Part of a small language model's weights: learned and rotary positions, 10144 steps.
Each number is 200 + 30 x the weight over its row's rms, rounded and kept within 0 to 999. Layers, rows and columns count from 0. The size before them is the row's rms in percent of the matrix's.

# layer 3 attention output, 64x64, rms 0.184, rows 0-63, columns 0-63
119,294,203,224,182,267,229,224,180,163,159,202,177,174,239,202,251,172,252,196,210,166,219,180,160,186,171,180,229,221,208,204,187,220,197,219,173,169,233,180,208,165,183,225,213,164,204,180,175,245,146,214,204,191,204,256,194,172,228,197,247,210,214,229,232
088,170,241,246,211,209,217,213,219,190,247,193,257,161,219,193,206,177,198,222,189,217,213,147,195,260,201,236,255,206,153,236,199,219,210,168,180,224,194,209,257,188,216,261,213,213,164,221,253,196,243,177,160,193,209,255,182,207,217,226,227,187,172,172,249
092,195,181,229,205,176,209,175,218,237,187,234,153,204,242,147,195,203,232,202,168,192,268,211,238,163,131,256,212,179,179,196,230,178,146,213,201,163,178,198,149,252,238,161,200,201,199,205,177,152,221,208,160,212,182,187,196,164,214,226,214,233,212,203,251
083,190,267,226,196,245,184,153,183,182,214,219,259,140,192,177,239,172,258,212,164,225,160,201,171,209,194,214,232,221,209,184,193,240,189,152,181,195,160,199,232,143,214,258,200,201,243,178,212,205,224,228,217,203,179,235,193,249,191,190,195,213,187,144,228
104,171,251,194,191,172,206,165,164,226,250,249,208,198,155,238,167,202,200,173,217,218,217,198,228,210,201,219,200,208,199,193,188,229,178,202,231,212,168,169,275,217,245,207,173,242,204,207,215,168,179,173,277,149,245,178,205,204,186,130,223,177,202,177,150
102,223,137,215,190,178,232,163,211,236,195,252,177,211,196,195,193,192,240,211,207,207,217,226,200,180,198,232,243,186,255,171,162,251,218,180,209,196,195,219,194,231,236,217,197,188,214,160,229,125,224,200,223,197,245,227,144,162,202,270,158,188,244,207,164
090,221,190,233,212,203,194,208,188,200,181,186,172,243,242,208,200,165,199,236,210,145,184,190,219,226,179,221,173,130,172,169,240,223,196,236,181,170,211,225,213,170,149,174,185,156,187,218,204,233,152,194,208,221,218,127,195,215,202,188,191,187,233,303,232
087,201,231,213,236,205,178,208,195,218,238,150,223,166,188,218,176,200,163,200,185,175,121,201,185,224,204,167,197,204,172,191,284,192,205,213,184,203,231,282,209,193,163,211,228,173,172,236,172,248,208,220,115,208,182,164,219,215,229,197,160,223,199,200,205
129,156,218,203,199,195,131,156,214,215,231,174,184,201,147,162,184,242,198,192,218,188,163,226,215,214,168,172,167,225,236,216,237,185,201,232,233,122,197,228,143,239,207,153,210,265,197,203,201,181,186,170,211,147,197,200,191,255,176,212,163,208,191,204,215
123,179,242,175,206,216,178,201,192,236,195,204,205,218,145,151,213,194,201,173,203,204,194,171,166,223,205,185,184,200,182,226,138,232,199,171,230,207,239,144,272,155,235,187,169,243,189,154,204,199,131,200,222,159,175,178,232,239,207,192,181,159,144,201,231
087,217,275,205,213,199,213,207,146,175,218,169,179,128,211,202,146,192,192,216,156,240,221,176,166,225,209,176,191,265,192,250,218,175,165,202,222,240,181,211,217,168,176,205,216,230,179,212,203,213,166,201,162,214,202,237,202,198,228,184,201,182,198,104,182
098,195,229,197,175,232,191,135,204,198,162,200,251,223,231,158,201,196,276,225,184,202,238,210,214,177,201,220,207,225,246,210,177,203,214,173,203,201,120,195,214,210,217,148,172,223,226,155,230,175,254,221,237,225,240,233,179,239,190,231,203,192,232,152,203
099,233,178,242,166,221,234,240,210,221,165,202,160,178,181,209,158,176,225,231,199,217,190,151,230,214,189,252,164,189,190,178,158,246,149,208,216,256,226,158,234,178,169,199,216,161,213,219,188,205,157,214,237,226,236,132,183,159,168,152,201,198,215,187,202
102,212,190,190,181,255,186,227,206,167,192,200,244,178,285,273,231,177,223,208,195,194,178,202,177,178,189,169,200,185,215,209,233,173,207,156,155,151,217,198,176,203,168,219,222,158,205,246,147,256,224,236,223,204,192,223,207,177,209,163,247,238,180,190,163
104,269,133,201,215,197,205,221,160,210,180,210,196,214,170,209,229,205,194,199,201,167,161,169,207,224,211,203,249,185,167,148,202,228,247,210,193,147,233,247,170,215,160,214,207,176,217,228,217,220,187,152,189,152,237,133,229,169,184,218,192,203,256,240,203
080,208,180,211,147,176,247,179,181,146,180,160,233,168,204,219,226,201,228,232,188,184,201,200,213,149,239,211,159,246,187,242,212,198,207,198,242,237,174,189,177,192,208,182,249,201,182,172,197,260,253,167,165,206,167,248,137,190,227,154,211,190,238,188,174
080,183,222,212,242,168,239,166,177,184,235,183,202,213,197,176,194,186,202,254,214,172,186,222,166,206,222,183,117,190,213,229,222,208,182,215,176,226,191,213,155,178,137,200,205,186,192,217,141,207,238,196,132,268,211,196,184,241,232,230,164,221,243,172,166
108,213,193,168,207,172,150,224,216,219,159,176,173,170,148,183,210,256,206,163,178,197,225,197,194,133,162,158,213,279,205,189,198,126,200,222,155,188,220,228,144,216,219,197,225,231,203,224,204,162,181,206,180,177,181,206,221,196,159,226,209,240,173,168,203
105,190,189,208,218,251,160,166,176,209,211,266,183,194,191,166,245,209,230,173,194,209,143,229,181,218,199,193,257,153,201,136,193,219,210,179,219,102,220,194,208,174,224,243,174,194,241,167,183,201,155,212,216,161,173,203,212,219,209,223,166,201,202,224,232
076,222,170,218,187,237,218,244,182,192,203,230,238,212,224,222,232,200,228,214,192,167,147,188,209,195,208,214,194,208,233,255,215,261,256,153,246,174,236,192,195,260,194,146,158,183,176,188,189,219,219,240,231,156,227,144,173,180,189,181,244,177,210,167,209
139,204,155,232,168,208,224,273,188,149,192,244,220,188,223,175,293,238,205,211,217,201,191,183,208,187,223,210,233,203,185,232,149,255,276,172,223,208,213,175,179,198,199,208,161,182,194,187,230,218,220,234,200,216,186,232,146,202,177,238,231,183,198,204,217
077,177,175,159,146,254,183,173,260,210,171,182,220,208,205,238,156,201,175,195,194,231,188,240,197,190,227,220,212,159,240,209,204,176,194,156,240,170,201,188,270,203,240,185,222,209,163,157,198,226,173,197,241,163,197,241,192,163,240,185,166,181,169,227,147
094,195,217,194,230,149,208,137,191,215,212,233,183,207,227,215,191,143,227,196,162,232,159,213,182,186,168,187,158,134,244,174,227,236,157,164,233,175,223,202,196,177,233,212,178,190,230,158,144,171,175,227,216,191,164,173,226,174,204,139,160,196,168,195,186
091,177,248,213,188,229,186,226,185,166,172,182,187,140,240,204,216,169,210,247,181,217,162,190,179,241,163,182,194,159,156,181,240,168,171,250,213,178,198,199,174,152,150,196,225,166,201,222,222,254,180,218,157,260,144,203,184,206,179,188,189,228,162,225,222
109,182,277,164,213,230,147,234,188,194,207,202,213,217,179,175,211,231,149,154,214,231,189,200,169,227,206,156,209,191,182,185,165,190,222,200,196,205,172,186,244,158,160,192,139,210,232,222,199,216,146,240,226,238,185,199,263,268,178,209,195,203,158,197,191
104,197,194,168,204,175,238,208,189,158,235,212,154,223,133,251,179,191,170,145,213,215,174,259,187,181,205,211,165,185,198,197,215,212,147,228,247,251,207,123,176,219,218,211,210,180,222,203,151,186,226,189,184,195,144,160,212,172,201,150,213,209,207,194,168
076,235,138,180,216,155,163,213,200,242,195,218,175,252,245,181,196,199,183,184,186,189,264,191,220,183,155,198,206,160,208,184,197,224,192,142,154,189,213,218,181,219,201,184,205,189,208,243,168,146,212,238,236,193,218,128,236,190,186,259,173,200,222,248,194
106,209,151,217,250,182,226,227,212,231,200,209,172,194,216,220,171,193,207,210,216,192,186,192,226,251,191,208,269,172,174,168,237,199,214,254,204,204,257,233,169,255,221,214,194,162,191,198,245,177,244,208,122,202,225,156,205,137,183,235,202,212,203,208,244
105,191,199,176,216,221,170,145,265,221,169,148,194,282,184,206,131,160,208,179,158,192,181,227,189,177,182,239,187,141,232,168,239,160,180,176,197,169,181,212,252,210,216,166,205,195,189,170,202,174,179,181,203,173,205,166,235,193,226,212,172,190,197,235,227
103,215,235,200,188,156,225,182,207,154,190,135,207,211,208,242,152,177,212,197,200,233,174,156,191,179,213,162,116,189,211,215,200,196,192,206,261,241,197,183,209,185,158,178,201,200,220,207,155,243,186,180,180,235,208,235,223,181,208,112,200,186,192,171,153
099,201,219,195,184,191,238,195,236,245,218,222,210,208,189,188,178,171,174,210,226,214,224,182,183,246,189,218,227,181,249,229,156,269,218,169,200,239,206,201,282,206,226,209,196,220,154,160,264,147,197,210,252,187,237,219,176,191,185,251,171,170,179,223,173
090,205,201,162,232,199,184,176,190,156,202,174,205,197,181,227,225,183,205,196,194,196,168,252,136,178,225,172,164,245,212,222,210,164,164,186,143,175,214,180,106,151,185,247,214,205,229,217,147,204,216,163,186,182,157,210,214,233,209,174,195,229,184,154,171
115,270,162,241,157,180,168,228,173,200,191,213,160,171,182,171,220,260,204,173,202,210,190,191,224,155,159,179,222,211,213,160,183,263,238,192,239,171,189,249,182,210,175,182,192,178,234,223,184,199,154,251,226,204,232,212,172,195,182,240,156,209,237,225,172
099,194,236,187,227,229,195,198,160,231,206,270,208,217,188,169,208,217,195,194,207,222,202,202,172,239,205,202,271,164,201,173,161,217,256,202,218,144,169,222,227,218,171,191,115,221,225,195,248,174,156,203,211,212,256,204,237,213,196,264,198,195,205,176,179
101,199,173,183,177,191,209,209,161,182,226,219,179,166,192,202,177,208,210,179,148,263,242,167,186,187,204,187,189,212,236,222,148,205,197,106,260,223,196,156,215,219,210,215,247,245,221,192,168,181,198,211,223,179,172,235,218,163,215,206,215,173,220,122,171
094,221,218,202,217,242,230,177,186,227,189,220,211,209,241,178,209,222,218,205,237,174,239,201,181,200,231,179,235,227,198,235,190,162,232,237,202,129,208,227,197,229,201,178,148,228,174,167,185,229,160,162,162,189,258,283,208,181,275,215,228,197,207,177,186
109,269,193,232,170,158,215,213,190,175,233,176,223,190,207,155,236,234,161,175,196,195,200,182,231,173,186,169,189,233,246,220,212,282,248,158,226,251,170,263,201,223,186,182,212,186,207,180,163,216,239,267,212,213,197,227,195,206,205,223,178,201,235,214,207
131,207,165,179,214,174,225,240,237,231,205,158,195,237,156,218,141,225,147,152,196,206,228,187,216,154,245,203,159,243,187,215,175,158,191,191,205,293,225,193,225,235,212,185,208,196,190,203,147,197,202,195,165,208,202,182,237,160,244,167,218,188,197,165,192
093,184,214,162,195,216,194,207,198,308,156,216,221,155,161,217,165,162,217,250,172,210,179,197,187,240,174,215,223,195,203,171,199,210,173,219,213,224,222,230,224,216,210,161,219,187,191,195,258,167,203,231,199,213,216,120,193,167,164,216,151,215,169,181,170
102,185,183,151,174,189,189,199,196,242,177,215,200,197,213,238,210,200,200,196,193,172,218,233,204,124,175,151,154,190,272,173,215,164,211,183,161,231,198,228,198,231,194,162,240,191,201,184,168,200,209,271,260,240,171,167,204,185,182,190,199,230,197,231,130
122,202,240,178,210,179,257,204,126,162,202,255,171,176,223,237,182,161,228,203,182,233,236,177,197,227,201,211,225,185,179,216,188,213,169,204,226,251,196,123,239,183,226,219,178,217,193,188,243,183,201,201,217,197,196,159,217,161,165,155,251,169,201,151,180
072,190,208,145,251,207,228,155,148,224,240,255,221,243,208,212,232,181,199,175,203,141,206,245,182,181,219,163,201,201,252,187,226,180,233,186,136,187,186,214,189,234,210,200,191,219,202,154,183,185,244,218,234,181,178,142,253,217,204,204,238,214,241,201,185
120,152,181,205,204,225,201,214,224,215,188,206,205,208,269,213,205,180,204,265,220,161,241,228,244,230,195,246,192,211,186,242,238,156,161,250,141,192,194,189,125,233,214,169,201,200,165,221,229,187,253,184,210,210,208,162,163,198,185,191,247,215,186,210,235
088,208,170,246,145,159,188,203,212,170,175,175,180,156,249,220,218,174,237,214,178,218,206,189,230,155,178,238,211,239,164,189,196,218,177,211,186,235,167,195,127,165,229,220,240,194,225,216,257,184,238,184,204,212,151,227,126,194,162,172,201,195,202,216,225
109,137,223,172,219,226,191,176,243,203,199,181,253,236,200,173,207,186,161,216,169,201,225,234,178,204,228,258,221,172,151,199,207,134,190,186,147,196,131,201,207,179,195,212,202,203,191,213,224,197,246,162,146,233,164,224,226,234,242,246,205,222,190,206,229
102,199,203,205,201,170,231,264,203,167,211,220,211,196,202,260,215,199,154,204,215,185,203,216,237,194,202,246,220,218,158,212,233,210,186,239,144,271,187,188,192,203,210,225,178,162,171,254,243,184,246,209,223,206,210,132,178,182,145,157,257,214,186,211,191
083,117,227,215,230,199,195,167,184,184,211,242,204,157,266,218,199,197,214,259,201,200,206,246,230,245,227,200,227,163,202,171,251,155,193,234,182,204,179,226,230,174,228,231,186,180,180,164,252,207,227,234,205,255,196,222,142,232,197,194,185,189,195,221,203
089,160,182,151,218,227,204,145,254,213,176,158,227,257,208,203,182,178,198,210,214,173,217,248,162,202,242,221,210,175,190,233,207,136,203,200,175,168,204,184,190,202,228,190,206,225,164,159,214,206,232,136,133,186,179,242,211,206,265,238,190,195,183,222,204
108,148,148,174,254,187,177,224,229,232,181,209,206,217,206,200,212,201,210,216,208,177,236,184,217,225,209,197,233,179,152,156,190,133,202,220,119,215,249,190,186,199,223,243,224,181,197,226,233,172,251,197,165,212,192,151,223,205,164,245,215,216,191,234,253
112,194,230,222,133,211,176,169,229,174,219,159,193,165,209,189,185,193,203,209,230,233,240,191,180,213,156,201,192,221,199,232,177,202,165,212,209,166,149,176,159,189,177,206,261,248,210,248,213,200,204,143,212,201,197,313,164,223,204,224,187,218,193,214,177
121,192,212,205,185,190,165,189,224,212,221,147,228,246,162,180,191,217,142,186,238,161,173,208,248,230,195,192,192,183,196,175,238,227,234,252,212,222,161,252,224,222,184,152,210,197,194,204,235,221,226,198,216,205,215,167,209,247,182,214,162,194,222,302,231
067,227,147,196,206,153,203,191,192,176,144,215,171,236,189,193,222,223,213,230,165,172,219,226,226,117,182,245,165,204,218,203,228,165,189,213,169,146,188,224,118,211,193,167,168,206,190,216,186,166,164,161,221,167,233,148,192,172,177,188,220,214,226,200,186
089,179,186,233,194,197,182,251,242,186,217,176,208,222,240,217,207,184,179,171,218,203,199,160,245,213,217,188,176,206,185,193,181,212,203,201,200,277,234,170,251,172,239,220,204,171,203,183,203,216,193,230,255,201,174,199,187,212,188,133,226,150,161,265,282
099,237,195,220,218,206,213,245,206,179,235,164,121,227,163,220,164,202,147,158,243,184,176,198,163,215,214,190,150,215,195,236,179,222,182,210,185,211,261,167,205,168,159,226,192,202,179,219,151,217,105,169,204,175,199,182,209,212,230,175,202,178,196,215,193
085,228,192,181,209,146,212,228,193,238,148,212,172,230,217,178,229,170,195,200,224,205,210,181,195,214,191,165,186,169,176,176,160,247,190,257,245,242,249,182,197,164,230,167,159,160,219,155,212,188,161,228,197,231,188,180,197,177,188,186,153,167,157,276,217
082,174,178,212,218,232,224,238,197,117,197,232,205,160,241,215,229,209,186,252,176,233,209,200,207,233,255,228,191,208,191,227,199,142,165,174,159,192,214,159,181,151,186,277,203,180,187,219,170,226,196,177,227,196,198,221,185,189,197,154,251,200,188,148,212
099,219,224,196,226,179,166,236,200,180,242,134,141,202,186,198,133,219,129,152,213,225,201,153,192,256,188,141,187,217,202,227,209,184,207,208,214,204,235,211,210,195,168,206,216,247,179,227,200,209,129,185,198,166,194,195,264,212,189,196,195,174,180,207,225
099,191,240,183,187,175,190,164,201,220,194,218,217,252,180,231,163,204,173,189,218,217,182,224,223,192,191,233,218,138,189,155,213,215,215,235,222,173,127,232,230,219,179,158,127,204,218,226,237,183,178,175,237,216,259,167,227,200,180,178,183,206,202,227,127
088,182,178,212,203,216,216,209,189,169,134,215,207,203,136,176,244,213,272,237,161,192,170,213,196,147,235,250,173,239,187,196,166,172,204,228,240,200,193,160,159,186,210,177,159,190,229,155,217,198,185,169,168,200,193,198,157,203,194,177,237,190,202,139,243
098,165,157,237,149,209,199,191,249,180,212,215,261,149,246,187,238,226,227,240,212,228,194,175,252,207,203,193,193,184,237,197,189,220,213,145,208,208,203,202,205,212,214,234,254,180,207,202,167,220,282,246,233,223,199,262,150,195,175,203,186,220,205,205,197
079,226,208,169,205,189,186,135,204,200,186,136,247,262,169,175,210,209,192,181,209,146,208,209,202,180,220,185,186,237,196,210,232,164,228,229,203,160,162,241,173,230,195,148,210,235,201,183,191,231,228,120,173,155,215,221,236,228,241,196,199,201,235,234,217
112,187,160,180,213,212,212,195,193,194,212,182,151,202,180,197,165,191,211,170,201,216,195,169,180,211,228,151,135,182,200,182,162,161,167,172,232,222,261,124,210,186,185,222,269,202,226,181,115,238,187,190,185,203,143,188,242,188,227,170,188,190,217,192,207
109,227,217,219,209,203,196,224,188,206,228,208,238,181,198,168,250,263,184,176,231,179,202,204,185,174,217,175,249,277,176,247,195,216,260,217,185,171,200,254,158,228,200,203,152,220,184,224,192,207,210,196,139,186,230,271,188,218,234,246,216,216,200,161,193
102,170,237,224,206,197,188,182,221,207,252,182,207,146,144,200,161,245,181,193,211,214,224,214,191,197,205,205,214,258,189,188,198,162,181,206,151,214,158,234,226,193,185,261,245,218,194,256,197,179,219,177,170,223,226,268,174,243,218,239,184,238,226,158,162